From a checkpoint of a small transformer trained on Wikipedia: width 768.
Each number is 128 + 32 x the weight over the matrix's rms, rounded and kept within 0 to 255. Layers, rows and columns count from 0.

# layer 2 MLP down (transposed), 3072x768, rms 0.0127, rows 105-157, columns 320-383
[[141 152 146 101  97 104 173 168  99 115 138  95 119 116 141 119 142 173 157 106  67 119 143 162 148 118  99  94 120 149 164 168 132 115  58 128 173 176  84 142 144 117 103 138 145 121  63 105 102 146 145 170 121  75 136 122 107 148 109  99 151 145 125 147]
 [129 119 105 110 185 129 183 102 193  85 166 121 212 185 158 109 104 162 156 114 121  51 128 119 123 108 114  62  87 164 114 190 177 158 130 106 159 109  96 163 123 149 122  69  89 140 170 151  95 130 115 131  55 103  92 154 102 170 174 145 144 207 110 122]
 [ 79 101 110  90 163 133 138 126  57  97 155  74 151 145 120 109  86 113  60 147 119 141 133 100  66 122  73 123 115 148 101  93  64  86 152 112 157 195 114  86 117 134  62 107 117 112 109 101 102 191 134 108 211 123  84 120 167 140  90 127 112 129 142 109]
 [119 122 107  96 103 136 136 116 117 115 131 172 178 114 103 178 170  92  76 152  50 105  98 161  81 128 138 122 109 176 163 141 215 139 116 101 112 101 131 215 156 150 126 117 129 172 176 158  97  95  78 135 147 114  76 118 123 196 185 141  95  97 124  94]
 [131 121  89 104 162 114 117 125 158 112 170 109 124 127 124 181  89 128 125  96 132 108 121  67  76 177 106 146 104 135 126 139 134 113 239 163 143 143 103 115 147  51 236 101 172  77 111  58 157  92  76  70  89 145 152  86 142 135 153 113 150 141 113 121]
 [146 159 166  60 113  99 146 137 163 122 112 136 105 180 169 158 110 151 143 157 115 113 116 140 160  53 137 132 106 125 152 124  68  96 122 134 124 169 153 104 106 160 119 113  77 135 140 149 150 130 147 127 151 112 136 164 157 132 145 134 163 113 118 160]
 [100 111 144 130 148 100 136 142 161 107 109 118 107 143 116 156 119 125 147 166 137 109 153 122 147 144 116 158 170 164 151 160 108 134 137 115 165 144 117 111 138 165 127  72 161 132 116 156 106 145  74 118  87 117 117 144  88 122 108 104 148 118 120 113]
 [ 68 138 143  82  76  77 194 135 100 167 223 160  90 141  98 112 103 161 139 143 170 119 148 183 146 125 205  71  96  90 105 167 225 145 116 140 126 118 159 107 173 147 155 121 135 121 116 106 155  95 117  97 124 106 158 138 139 144 175 103 110  94  90 147]
 [ 55 126 161 146 155 145 130  94 127 159 122 138 109 142 153 125 111 101  73 170 113 105  80 153 147 186 134 172 119 160 171 184  96 170 160 124 129 173 160 123  98 164  80 144 175  82 140 167 163 152 136 122 124 111 125 124 172 118 116 132 100 127 139 121]
 [180 105 116  99  68  40  79 131 128 135 136 128 156 177 155 148  99 109 156  80 162 154 128 116  92 139 146 122  91 117 136 128 165 122 152  99 118  96 180 134 183 200 124 145 103  90 156 129 120 104 117  74  80 132  99  91 182 123 191  91 102 154  68 113]
 [177 138 151 147 121  85 133 130 116 132 131 171 172 158 205 135 130  79  77 109 117 181  77 100 128 163 142 143 112 129  89  97 154 120 118 134  80 113  77 132 105  80 128  75 127 196 198 148 124 135 135  85 100 170 124 122 161  83 162 116 114 111 124 109]
 [ 98 167  83 115  79  76 139 179  92 145 125 186 137 138  88 118  89 135 170 104 169 162 155 114  73 112 170 142 152 113 125 107 234  89  97 157 203  81 154 152  67 109 173 125 115 146 130 160 144 122 152 100 116 127  90 165 121 126 166 147 111 147  76 124]
 [ 91 114 101  43 121 131 153  72 159 137 125 115 113  53 122 129 115 147 130 165 105 160  97 131  96 166 152 169 143 126 185 233  92 113 144 173 137 146 111 115 122 130 137 148  81  94 116 139 100 114  99 134 173 111 136 136 143 151  84 130 166 178 123 149]
 [ 93 114 179 176 103 104 135 120 145 118  91 157 130 170 132 141 118 173 210 197  64 153 137 130 133 143 158 182 173 179  60 127  76 157 129  43 109  73 134 131 199  80 152 170 170 121 130 104 170 130 158 146 132 104 169 140 144  99  95 148 102 142  72 160]
 [111 145 159 177 149 129 119  95 113 141 154 143 161 134 193  68 138 122 178 157 151 133 119 115 127  94 111  75 123 104 173 157 126 148 107 131  90 117 127 182 147 117 190  86 141 114 126 118 141 167 143 138  93  76 154 132 184 112 109 150 138  96 103  97]
 [125 135 105 182  74  94 155 113 116 158 116 148 116 158  81 152 113 132 209 133 123 116 124 143  72 126 103 123 124 175 142 100 116  75 114 113 161 154 181 184 135  67  90 184 157 115 126 114 124 130 108 151 129 116 168 182 130 109 139 166 133 131  86 150]
 [101 126 165 160  88 116  86 114  56 166 127 110 174 152 138 130 122 144 129 164 173 156  82 109 152 117 116  92 118 153 123 113 220 124  45 110 154 155  83  95  81 119 145 150 131 118 115 160 161 169  85 103 101 147 150 139 158 143 207 166 159 152 157 110]
 [126 136 169 153 126  55 135 152 130 132 124 144 135 131 123 130 128 135 147 162 135 135 129 109  97 125 145 128 129 144 115 143  43 134  74 103 147 121 114  78 108 116 151 157 138 146 152 156 175 133 138 128 113 136 100  80 107 106 150 175 130  75 178 111]
 [ 89 160 128 160 105 164  93 115  90  64 134 116 106 120 121 133 155 111 104 141 167 156 130 132 145 204 156 110  59  98 156 138 131 173 138 108 153  88  77 104 105 157 126 130  78  94  62 171  95 140  90 148 115  89 124 140 105 135 148  82 118  99  97 151]
 [125 109  46  99 142 112  73 164  99  52  99 137 204 161 126 133 137 121 153 156 153 141 174 175 178 134 140 145  78 153 156 158 105 167 120 151 136  90 135 137 139 104 145 116 122 134 169 131 120 153  83  99 163 135  84 111 175 108 149 128 111 139 185 161]
 [ 77 141 131 111 131 106 179 193 166 113 128  99  98 124 143  84 125 144 122  95 144  93 117 135 106 152 155 122 125 146 124 135 100 178  91 116  94 109 177 127 108 194 108 205 145  82 141 170 100 109 119 112  92 129 143 137 167  64 163 147 105 132 146  75]
 [168 150 100 138 150 132  74 159 154 144 164 125 102 135 157 103 115  78 110 112  79 146 147  94 141 163  93 117 107 164  94 140  20 131 196 118 144 148 159 157 124 161 136  83  99 131  99 112 123 154 117 144 153  86 113 124 165 158 124 174 127  89 100 186]
 [138 217 120  89 112 146 102  79 135 101 180 119 114 122 118 114 159 102 130 180  48 130  91 140 109 219 105 193  91 112 122 155  73 174 140 104 209 125 138 107 162 174 113 110 171 158 133 176  67 127 115  59 131 116 134 170 171 112 169 129 155 153 135 105]
 [133 136  98  88 115  96 147 125 120 147 127 161 187 156 121 154 136 136 131 138  88 169 144 156 158 125  59 140 133 214 175 130 255 152  88 128 143 151  74 133 124 129  86  74 112 101 117 134 119  87  89 121 187 140 134 110  95 140 127 150 102  75 134  91]
 [212 114 184  88 134 119 148  99 134  71 108 124 118 126  89 191 123 129 145 207 202  59 147 130 112 104 129 100 125 130 130 166 155  82 160 109 125 184 154 133 106 147 162 163  86 112  86 105  77 114 168  71 166 108 129 144 156 114  92 154 133 119 137 185]
 [ 86 104 137 176 157  94 149 186 115  85 129 115 117 125 129 159 120 168 150 132 117 147 151 145 117 102 179 116 136 121 142 122  71 122 145 116 119 125 152 127  97 143 202 119 108 136  86 105 127 141  93  28 107 148 122  93 171 139  98 124 152 102  97  68]
 [131 179 205 137 140 110 117 133 124 136 139  60 127 117 130 109  85 105 130 194 183 126  95 129 135 105 120 132 134 125  95  75 228  47 135 128 102 110 153 174 112 166 118 145 118 124  64 127 116 176 170 198 169 157  72 112 166  99 123 141  97 155 120 168]
 [158 145 102 149 183  60 137 140 172  85  78 128 157 169 114 190 166 132 157 184  99 104 162 127 152  91 105 136 157  98 139 107  85 113 128 174 105 155 141  98 164 106  98 103 145 173 181 132 101 125 118 152 113 200 149 174 157 150  43 127 127 110 115 123]
 [ 67 190 112 104 122  93 163 115  89 119 125 186 105 140  96 107 198 122 136 102 157 135 123 127 109 220 144 154 143 145  57 134  84 153  85 170  77  71 178  93 110 142 144 158 134 170 142 115 133 116 195 162 213  89  30 153 117 144 117  86 151 140  95 106]
 [150 113 176 135 115 140 127 147 159 158 152 136  83  89 160 125 115 151 144  93 108  90 102  62 138 132 170 145 136 109 129 156 102 121 132 231 105 140 156 129 126 142 120 136 118  49 109 132 134  72 122 124 103 161 174 108 113 128  86  94 147 105 113 132]
 [ 97 156 174 121  79 125 144 137 141 117 145 180  83 139 179 131 119 134 179 143 102 164  80 130 123 110  84  93 146 179 146 101 162 138 112 197 147  98 140 139  66 155 119  86  70 155 119 118  80 193 121 200 135 121 120 122 159  68 103 183  68 124 175 228]
 [110 125  65  89 131 117 168 117 116 159 135 113 138 108 149 116 154 145 114  86 127 115 146 113 145 135  89 117 172 155  96 153 211 146 128 136  82 179  96 158  81 124 117  56 141 144 161 109 105 123 109 100 136 165 124  96 197  76 151 177 136 162 171 109]
 [113  62 178  70  71 148 125 147 182 134 130  87 149 157 155  98 116 117 133 108 102 150 137 109 102 136 121 138 110 120 111  56 255 117 139 100  69 110 104 133 124  90 127 203 189 149 157 160 147  99 104 150 142 177 130 124 127  95  97 112 140 101 155 114]
 [173 147  32 162  61 110 176 119 124 126 115 142 157 156  91  67 140 146 131 146 152 172  98  84 111 151 159 114  97  61 130  75  81 165 137 129 172  95 168 126 143 149  84 109 159 116 100  96 141 100 108 117 121 104  96 156 129 121 103  97 112  76 107 125]
 [147 106 157 112 157 124 157 130 179 120 152 143 111  90 121  96 116 111  88 146  97 111 125 114  89 152 167 114 196 129 112 189 162 177 106  64 116 111 143 136 107 102  62 144 212  90 179 151 138  86 108 140 108 132  95 127 137 137 117 123 142 135 177  74]
 [ 91 120  78 151 166 185 160 111 174 186 124 202  80 136 146 127 125 143  99 141 130  82 153 118  82 156  73 106 198 138 155 124  88 136  89 152 149 123 187 105  91 133 123 128 148 158 139 110 138 126 187 142 134 126 136 128 125 154 104 171 153 163  68  94]
 [151 120 134 102  45 125 163 152 198 145 141 130 158 162 125  91 123  61 157 170 103 155 133  89 187 155 154 108 112  98 173 176 186 137 201  55 161 118  76 116 134  90  87 134 154  93 121 129 106 126 105 122  66  95 168 170 156 158 146 178 114 118 157  59]
 [137 146 167 123 137 127 135  97 125 159 140 142 115 150 140 106 182 145  90 105 120 147  79 125 162 142 136 119 133 144 117 100 127 137 162  99 152 129 130 142 174 149 141 168 139 108 127 168 120 138 151 145 137 128 136 134 172 144 102 124 124 161 116  92]
 [108 147 116 120  91 145 115  99 141 114 112 129 138  59  78  64 152 136 123 129 115 131 131 143 146 158  92 121  78 129 113 116  60 157 122 145 125 104 130 129 169 172  95 139 128  94 139  66 118 147 167 159 122 108  93 140 126 120  88 173 123 124 118 179]
 [106 127 121 123 119 141 146 146 110 116 127 154 101 161 126 127 166 112 136 114 146 166 134  95 133 132 202  96 136 135  97 120 255 139 116 117 123  99 102 135 113 146 142 127 125 142 104 123 148 167  95 150 148 160 156 126 121  98 135 147 124 115 123 118]
 [100 138 136 113 146 137 139 111 115  71 118 157 159 107 168  53 134 140  88 122 172 150  89 175 141 127 178 134 155 123 107 124  40 145 138 173 205 159 153 163 168  74 167 111 133 148 125 169 143 107 127 131  98  60 169 132 127  59 116 174 191 193 115 156]
 [128 194  98 169 108 138 126  76 135  57 155 170 108 116 110 135 112 128 120 140 159 164 126 102  71  96 183  98 182 153 182 126  84 234  95 124 101 120  90 163 140 151 104  39 143 138  75 161 113 107 135 145 144  82 135 103 146 133 187 128 127 194 123 159]
 [105 141 108 128  98 199 156 125  99 114 128 166  76 139 147 151 142 159 118 146 209 148 152 136 121 113  55  69 113 172 109 140 112 129 163  99 149 115 141 142 124  71 158 126  65 112 135 146 164 115 135 113 101 131 132  89 105  57 143 117 106 153 136 128]
 [ 96  94 104 133  84 120 107 109 145 152  85 147 137 174 113 143 140 151 143 177  78 160 123 148  84  99 139  94 145 130 172 137 102 117  74 144 175 104 184  56 120 139 133 150 132 111 164 106 173  89  77  96 184  62 100 144 180 189 104 176 106  83 133 125]
 [ 95  97 159 129  86 150  99 134  92  92 126 133 153  84 139 181 116 154 133 125  92 152 152 133 110  64 123 122 103 135  89 150 135 148 116  93 114 153 161 105 190  91 169 142 111 147 105 106 112 152 151 112 126 142 130 145 156  67 126  94 101 116 127 112]
 [ 91 181  71  97 123 143 139 103 137 117 136 102  51 105  79 118 133 138 119 111 127 114 161 189 108 110 140 120 130 125 149  59 137 131  89 172 151  97 133 167 118 148 119 126  71 143 111 132 105 159 145  93 147 121  85 147 114 131  82 149 160 143 103 129]
 [126 124 149 110 165 116 157 123 142 137 127 129  89 107 157  36 159  62 148 110 113 104 105  61 160 128 112 122 143 120 105 205 164 148  92 114 167  97 147 124 121 129 157 138 118 103 114 169 107 129 135 141 140 135 104 118  89 100 139 107 148  78 196 104]
 [143 144 126 108  97 101 122 180 137 177 168 156 170 128  90 173 111 149 170 148 149 128 158 159 198  94  70 143  85 114 159 132 101 163 112 107 138  74 151 120  86 106  95 150 134 143  84 138  72 174 161 148 146 146 120 155 116  99 167  94 126 136  93 162]
 [167  89  91 189 115 111 175 102 116 156 114 184  96 122 194  97 163 120 188 130 139 136 207 134 120 196 156 131 140 152 153 146 154 123 135 155  85 127 119 185  84 164 122 118 119 119 130 112 107 126 144 126 179  93 123 109 154  85 144  99 182 125 137 158]
 [ 83 168  76 180 136 134 168 103 103 132 132 153  54 112  69 193 100 162 154 141 157  97  90 180 155 154 130 134  80 167 170 169  68  85 139 134 133 136 211 161 133 131 126 118  78  95  86 120  91 148 139 148 143 128 190 131 124  90 158 199 134 161  85 109]
 [160 161 149  94  52 146 107 134 146 116 147 134  82 135 148  89  78 132 126 127 113 159 131 165 171 118 127 163 214 131 175  79  61 150  90 153  87 115 148 188 104 132 116  94 173  77 183 139 158 140 120  96 123 131 102 158 161 123 155 113 126 170 138  99]
 [113 124 142 138 156 153 121 152 107 112 125 159 139  95 130  87 156 111 119 148  98 153  98 105  93 159 116 137 154 188 178 133 136 141 100 146 162 159 162 121 117 107  92 119 183 150  98 168  74 130 125 145 131 113 126 147 134  95 163  78 135  90 108 155]
 [158 165 148 104 138  94  59 148 119 135 103  90 111  76 121 166 117  88 101 139 169 176  74 102 146 129  84 162 161 140 198  80 112 159 121 117  78 113 136  78 107 167  87 117 161  86 103 145 113 160 176 126 162 135  73 132 108 113 160 122 163 120  58  86]]
# layer 2 MLP up, 3072x768, rms 0.0212, rows 106-157, columns 320-383
[[113 151 148 182 172  96 165 199 135  99  72  83 163  91  89  96 156  95 102 156 127  91  72 134 117 161  97 155 155  77 114 140 118 112 197  97 174  71 144 129 183  95  89 144 129  80 103 107 142 101 100 148 112 170 118 104 137  69 108  83  75 101 142 174]
 [160 140 122 151 139 120  62 179 126 141  90 117  92 147 117 109 144 103 197 161  57 150 132 158 201 155 145 107 148 121 126 110 108  67 133 131 137  82  89 180 141 171 145 125 174 102 119 133  99  96 153 162 114 121  83 180 134  73 118  87 161 119 123 122]
 [149 143 148 131 131 125 154 144 131 116  73 149 117 169 116  76 129 183 159 107  91 117 142  59 174 152 142 132 135  56 141 152  87 143 124 129 104 134 115  99 158  81 150 114 143 109 179 113 147 101 154 122 152  81 104 156 109 118  94  92 117 129 167 151]
 [112 129 129 127 124 110 141 117 131 155 141 142 165 112 106 149  80 147 112 107  91 113  92 140 123 177 117  97 100 126 118 151 119 127  96  98 168 130  90 128 130  76 184 125 184 128  61  71  86  73 155 112 113 146 130 179 133 116 103  47  85 160  88  86]
 [ 94 112 139 105  98 129 107 110 207 143  95 147 162 154 120  77  83 130 120  94 119 125 193 123 114 187  71 139 186 110 113 184 120 160 135 111 143 113 158  96 180 112 154 114 172 127 128 130 131 130 197 119 115  92 176 110 124 129  95 165 136 113 131 147]
 [115 172 138 160 156 115  91 214 151 130 137 185 203 158 160  50  57 122 142 154 116  79 161 133 150  62  92 140 139 123 113 121 130 102 165 133 102 129 133 137  95  58 143 144 139 197 120 172 128 103 171 172 140 102 138 101  87  90  73 174 141  88  90  91]
 [169 146 168 180 136 126  80 152 149  87 124 108 214 133  92  85 115 132 170 165  70  99 115 153 174 110 114 119 118 134 160 115 149  84 177 130 129 180 120 115 137 125 146  95  90 130 138 130 124 135 110 130 149 141 149 135 135 103  81  97 147 145  86 123]
 [125 152 114 135 123  88 115 164  78 171 105 111 128 162 153 101 158  71 103  98 133 173 184 145 134 155 147 131 118 125 134 102 118  85 125 103 124  50 116 115 134  89 193  91 134 146  90 100 116  66 149 122 165 177 158 152  87 133 147 151 168 178  94  97]
 [135 101 134 100 110 101 142 189 125 134 150 159 128  97 115 124  77 130  95  74  73  76  82 144 119 113 113 158 104 116 119 158 121 134 160 141 222 161 112 148  94 137 154  98 187 140 124  71 141 127 118 165 131 135 164 162  75  65  80  94 108 122 164  94]
 [ 68 127 100 161 158 137  96 129 113 185  57  86 132 103 126 160 138 137 144 132 100 126 121 127 191 141  81 158 159 150 144 116  91 121 146  83 211 156 124 119 124 142 142 165  89 110  99 118 135 103 138 122 145  73  85 140 175  87 169 109  77 136 150 166]
 [108 124 100 134 136 111  75 103 147  83 175 139 116 112 144 148 117 100 130 167 119  84 146 116 140 104  48  84 146 153 161 128 123 135 162  78  96 150 121 140 158 128 123 111 178 119  93 148 135  82 141 101 155 102 127  71  90 146 113 120 158 116 101  90]
 [146 149 126 164 132  68 122 144 110 147 125 133 102  99 135 109 155 106  72 135  95 179 119  80 121 180  72 148 134  82 122 115 123 201  82  62 170 109 202 152 153 146 139 136 132  66 165 190 157 129 105 106 113  69  60 105  78 133 142 176 126 147 162 152]
 [138 145  73 173 162 103 127 129 133  99  99 107 142 145 119 130 184 127 100  92 114 127 188 128 112 203 180 131 137 121 139 140  64 162 115 159 136 123 123 107 171 140 115 142 123 127 109 142 166 123 106 126  94 122 183  86 145 144 114 104  89 119 115 125]
 [144 166 132 117 152 135 142 135 133 133 174 132 129 116 124  87 141 127 106 123  58 103 160 129 146 142  90  78  71 181 118  95 117  73  95 139 120 191 168 132 121 146 127 147 130 130 170 138 183  70 123  90 105 127 131 159 118 118 128 110 137 190 118 166]
 [110  69 167 160 146 147 126 102 145  88 143  76 113 150 124 134  73 120  71 115 102 153 106  81 110  74 172  82 109 126 140 130 112 116 103 154 104 172 226 116  88 131 138 121 110 128 164 144 168 125 130 124 164 166 125 116 119 147 149 136 110  92 154 169]
 [131 108  99  70 147 188 132 140 150 123 101  89 129 132 157 129 120 146 188 137 128 113 164 155 152 145 127 157 162  63  87 165 137 122 217  96 128 107  99 154 140 110 170 113 134 133 159  70 144  80 104 113 123  98  77 137 119  88 111  99 170 114 118 108]
 [106 150 169 150 116  96 123 152 110  63 130 136 151 115 130  92 113  99 120 134 125 105  69 103 109 136 118  81 127 143 102 142 124 143 121 151 112 132 165  93 118 110 152 107  88 134 151  88  95  93 119 162 117  78 131  60 153  87 150 110 161 165 105 146]
 [144 126 126 100 122 182  90 146 115 132  79 165 190 110 111 109  79 139  82 116 160 156 109  85 141  81 102 197 147  95 135 154  99 100 124 149 130 124 145 136 119 179 201 100 124 162 148 155  87 148 141 157  99 114 164 155  94  89 125 131 123 210 137 148]
 [100 125 100 118 102 100 164 159 131 151 108 100  68 158  99 113 122 109 114 190  81 170 141 183 173 135  95 106 146 160 107 138 125 128 186 167 108 159 161 106 126 136 110 198 144 154 153 157 109 129 100 101 156 198 147  57 144  72 152  89 120 123 170 121]
 [179  93 121 100 145 212 122 191 190 173 139 168  93 113 130  93 113 132  97 118 163  93 128 117 129 147 121  98 134 117 154 115  91 135  67 148 167 148 139 111 136 106 109 134 159 113 123 101 107  96 158 169 167  73 111 147 110 134 119 179 233 167 110 110]
 [158 134 138  90 159 127 137 131 123 146 150 108 172 133 157 112  96  85 139 125 127 107 155 131 116 118 108 114 151 130 118  76 124 161 237 108 148 167 132 121  92 170 130 150 154 139 169 184 141  96 144  77  99 106 145 116 113  64 135 151 124 187  95 156]
 [155 171  74 121 105  84 130 154 120 111  56 133  85   6 165 140 123 107 118 103  70 106 205 154 170 147  75 164 114 118 120 115 114 151 151 133 165 157  89 133 156 145 178 145 142 121 141 106 149 117  75 104 130 173  80  62 151 128 110  82 102  97 129 102]
 [110 111 153 103 159  87 138 163 146 144 123 103 153  80 152 163 127 101 105 135 174 152 151 130 163 202 107 161 154  75 136 105 167 123 156 137 123 119 138 145 145 116 156 125  83 130 106 174 177 136 158 117 107 144 156 129 149  93 137 165 124 163 117 137]
 [117 177 170  94 140 153  97 162 145 169 104 145 135 166 109  88 113 116 103 129 103 120 108  84 138  99  61 117 112 137 109 103 117 135  71 124 113  91 153 128 131 101  76  98 119 123 209 182 179 124 109 111  92  82 122 164 127 216  98 131 129 143 100 123]
 [182 154 128 130 131 103 128 145 186 119 159 122  76 151 100  61 115  81 112 176 157 109 133 144 119 167 116 135  83 159 165 140 135 152 123 135 125 162 109 122 139 145 131 111 117 135 145 115 104 183 132  96 110 145 152 132 156 116 125  96 101 141 150 180]
 [119 110 154 133 135  66 113 136 152 172 179  99  96 127 177 123 117 128 165  87  47 115 151 158 127 106 120 105  66 181 135 118 188 127  83 153  93 150 139 140 163  95  60 139 108  97 112 172 146 107 149 113 121 136 141 146  93 143 168  98 102 161 143 149]
 [188 104  92 186 125 145 137 152 139 189 112 121 124 156  91  26  99 108 133 107 117 112 110  78 157 147 153 118 157 141 109  97 102 160 130 107 171  87  75 144  91  82 139 125 114 142 120 125 157 100 130 169 128 130  90  63 157 184 156 165  78 140  69  91]
 [136 168 130 121 124  85  77 167 139 163 109 158 103 150 185 122 138 140 116 143 112  89 151 143 124 127 151 168 126  99 165 177 151  54 133 123 169 144  57 156 101 144 181 128 174 110 108 179 123 157 126  87 114 152 121 138 156 157  82 170 198  98 149 185]
 [129 111  96 120 131 186 125 117 115 154  77 111 144 179 145 101  90  74 223 130  90 161 139 222 106 130  95 106 100 115 149  91 139  95  96 105 131  91 112 140 170  95 168 142 144 123 104 125  88 130 139 118 111 147 110 166 163 143 117 104 111 136  89  95]
 [ 98 101 137  93 140 115 121 128 154 124 146  74 243 150 109 146  84 135  82 158 140 121 120 142 113 126 111 146 162  95  77 126 129 145 139 108 116 138 147 101 155   8 138 118 117 132 110  90 116  70 133  94 161 149 156  80 122  89 144 184 157 152 142  92]
 [140 150  96 107 126  70  72 109 150 107 132 116 126 124 124  78 114 100  77 161  98  75  98  88 169 134 157  89 150 113 156 167 135 165  92 167 142  31 142 171 161 116 151 116  73 132 128 171 185 110  86 157  99 107 156 164 135  59 104 152 120 101 197 222]
 [113 109  82 120 183 137  94 144 113 180 143 133 172 164 100 101  91 147 120 106 123 107 108 121 166 143 123 154 100 111 112 132 161 130 136  91 136 162 194 150 180 168  71  97  93 148 120 141 171 149 155 116  94 113 101 110 170 126 114  95 139 121 109 109]
 [141 122 147 121 129 112 125 122 136 134 110  98 166 166 133 154 111 132 114 109  99 107 143 145 102 120 117 180 114 121 149 193 141 126 116 180  95 205 114  84 133 138 132 114 132 144 104 166  99 134 189 127 158 156 131 117 128 138 182 106 148 184 130 154]
 [ 95 104 174 141 141 135 112 142 141  73 180 136  77 142 116 175 126 182 117 123 195 140 145 182 135 118 108 122 141  61 178 183 125 106 135  97 143 139 140 128 155 121 153 121 163 156 132 116 128 146 134 161 103 130  78 119  99 102 137 123 142 171  85  64]
 [109 110  90  87 119  97 135 153 158  73  75 127 148  98  89 137 109 106 138 153 111 157 110 140  90 101 131 186  91 147 129 112  83 205 111 156 144 125  72 107 146 125 121 126  62 137 164 158 111 104 112  97  87 132 107 106 124  77 120 125 131 124 149 210]
 [ 79 118 128 104 145  91 126 113 153 128  95 171 134 135 140 148 135 139 166 167 124 126 115 184 181  96 112 133 118  89 131 155 178 160 149 145 103 161 144 155 116 108 150 119 218 135 213 118 121 109 129 187 169 131 124 124  85  98  76  73 106 136 150 134]
 [143 212 164 107 110 142 117 161 150 102 175 120 122 121 163 148 151 159 112 153 141 114  80 132 121 110 112 180  88  89 106 123 111 147 124 148 142 144 106 107 156 105 138 117 152 116  82 140 137 123 136 200 135 118 182 111 133  87 211 118 100 164 151 178]
 [142 131 128 113 115 103 120 161 142 133 115 153 102 156  82 158 119 194 157 109 129  55  79 154 127  88  98 145 118 130  94 131  90 115 149 149 150 121 107 121 172  80 161 102 110 155 138 131 151 119 142  68 103 100 126 109 128 132 188 130 133  83  88 159]
 [166 141 143 193 173 141 111 133 111 201 163 135 120  81 141  37 137 168 157 142 105 123 156 101 137 140  59 145 110 141 154 169 197 107 169 112 124 119 102  81 110 147 129 129  80 154 103 151 137 119 117 104 172 102 108  95  70 123 111 101 128 128  96 144]
 [151 152 119 121 135 140 115 146 125 182  82  88 169  79 108  94 101 155 114 139  56 112  93 162  43 126 126 139 137  88 146 182 130 128 122 132  97 127 117 159 116  36 111 143  68  89 136 136  77 109 109 130 109 177 168  94 107  93  76 139 124 113 120 128]
 [164 179 146  94 163  69 118 105  93 134 158  78  91 131 179 129 107  77 117 129 144  74 141 160  71  91  93 119 155 145 127 144  44 122 175 131 102 149 145 136 164  69 133 121 120 137  83 185  97 135 130 166 139 147 150  81 153 125 127 134 184 169 108  98]
 [106 138 101 174 120  92  92 118 150 121 145 132 138 140 126  88  46 101 144 132  94 146  81 101 156 139 145 125 116 116 127 151 134  83 130 116 175 152  65 176 135 137 105 114  75 146 118 133  74 147 127 128  78 105 173 184 115 117 151 155 157 147 171 163]
 [145 141  86 106 144 102  98 153  81  69 109  94 113  90 163 148 110 107  98  88 142 108 110 116 158 192  96  81  68  87 136 192 124 110 149 140 122 145 115 157 138 146 135 126 104 127  99  84 121 101 146  87  77 162 117 129 149 111 181  77  72 109 104  95]
 [166  46 119 100 101 107 169 114 131 117 102  66 152 102 153 114  93 138 122 103 117 113 133 127  97 134 122 145 127 103 115 142 116 146 139 130 112 139 162 138 178 116 114 128 110 141 121 104 175 133 119 161 179 152 124 146 142 173  77  69 135 153 178  95]
 [178 127 145 140 164 120  89 199  93 121 162  82  20  86 113 111  80  91  84 114 101  92  98 115 124 149 107 199 178  99 132 137 122  99 180 118 146 130 159 186 173 154 123 158 138 143 154 138 111  99 127 167 191 147 135 138 114 105 125 109 108 146 141 133]
 [161 135 165  96 126  66  73 175 121 140  80 145  99 124  99 133  98 139 121 108 184  58 109 104 155  87 146 159  81 125 137  79 134 119 113 114 151 117 108 114  94 139  72 124 133 152 134 124 144 168 138 102 126 121 110 115 147  93 102 100 138 145 105 143]
 [103 125 147 101 114 136  82 122 145  82 180 126 158 155  93  66  85 142  71 156 126 131 141 101 195  52 124 142  99 123 115 115  98  51 117 129 122 132 173  88 174 127  74 131 121 151  68 119  63 160 135 210 101 165  94 117 129  64  73 133 123 122  76 103]
 [128 163 157  45 120  90 167 135 115 126 125  72 155  90  92 134  80 156 101 149 140 113  86 161 120  76  76 177 113  89 106 103  88 171 119  97 101 146 132 158 131 157 149 133  97 148 139 149 166  95 123 127 124 136 168 144 137 130 115 107 116 156 105 140]
 [136 182 124 160 138 168 125 139 103 120  61  80 129 100 207 112 134  89 107 113 126 106 108 102 128 125 109 124 139 139 206 170  84 102 141 178 137 151 115 171 120  77 120 142 172 112  95 164 119 120 141 135 132  74 132 145 158  62 102  79 168 134 153  93]
 [ 73  95 107 165 150 142 136 144 143 117 116 107 139 168 161  89  55 129 169 179 122 142 135 132 129 110 121 159  93 137 119  72 114 103 112  97 113 111 110 121 114 117 151 153 212 136 113 138  81 130 136 179 194 161 172 109 160 104  93 159 128 130 101 166]
 [103 155 137 144 113  77 125 126 130 135 122 108 136 112  83  84 115  78 106  81 116 106 121 141 164 123 145 139 105 124 117 136 133 139  81 140 107 145 119 148 108 139 149 126 130 116 118 155 128 145 162 123  99 121 149  84 173 147 146 154 151 149  98 102]
 [ 92  86 136 140 150 123 116 161 155 173 150 127 162 120 114 112 137  89 154 138  72 116 119 129 129  59  81 148  74  90 158 100 114 117  86 141 167 118 144 132  57 110 141 138  78 122 154 182 119 124 130 138  71 143 156 134 127  83  92 141 125 113 156 107]]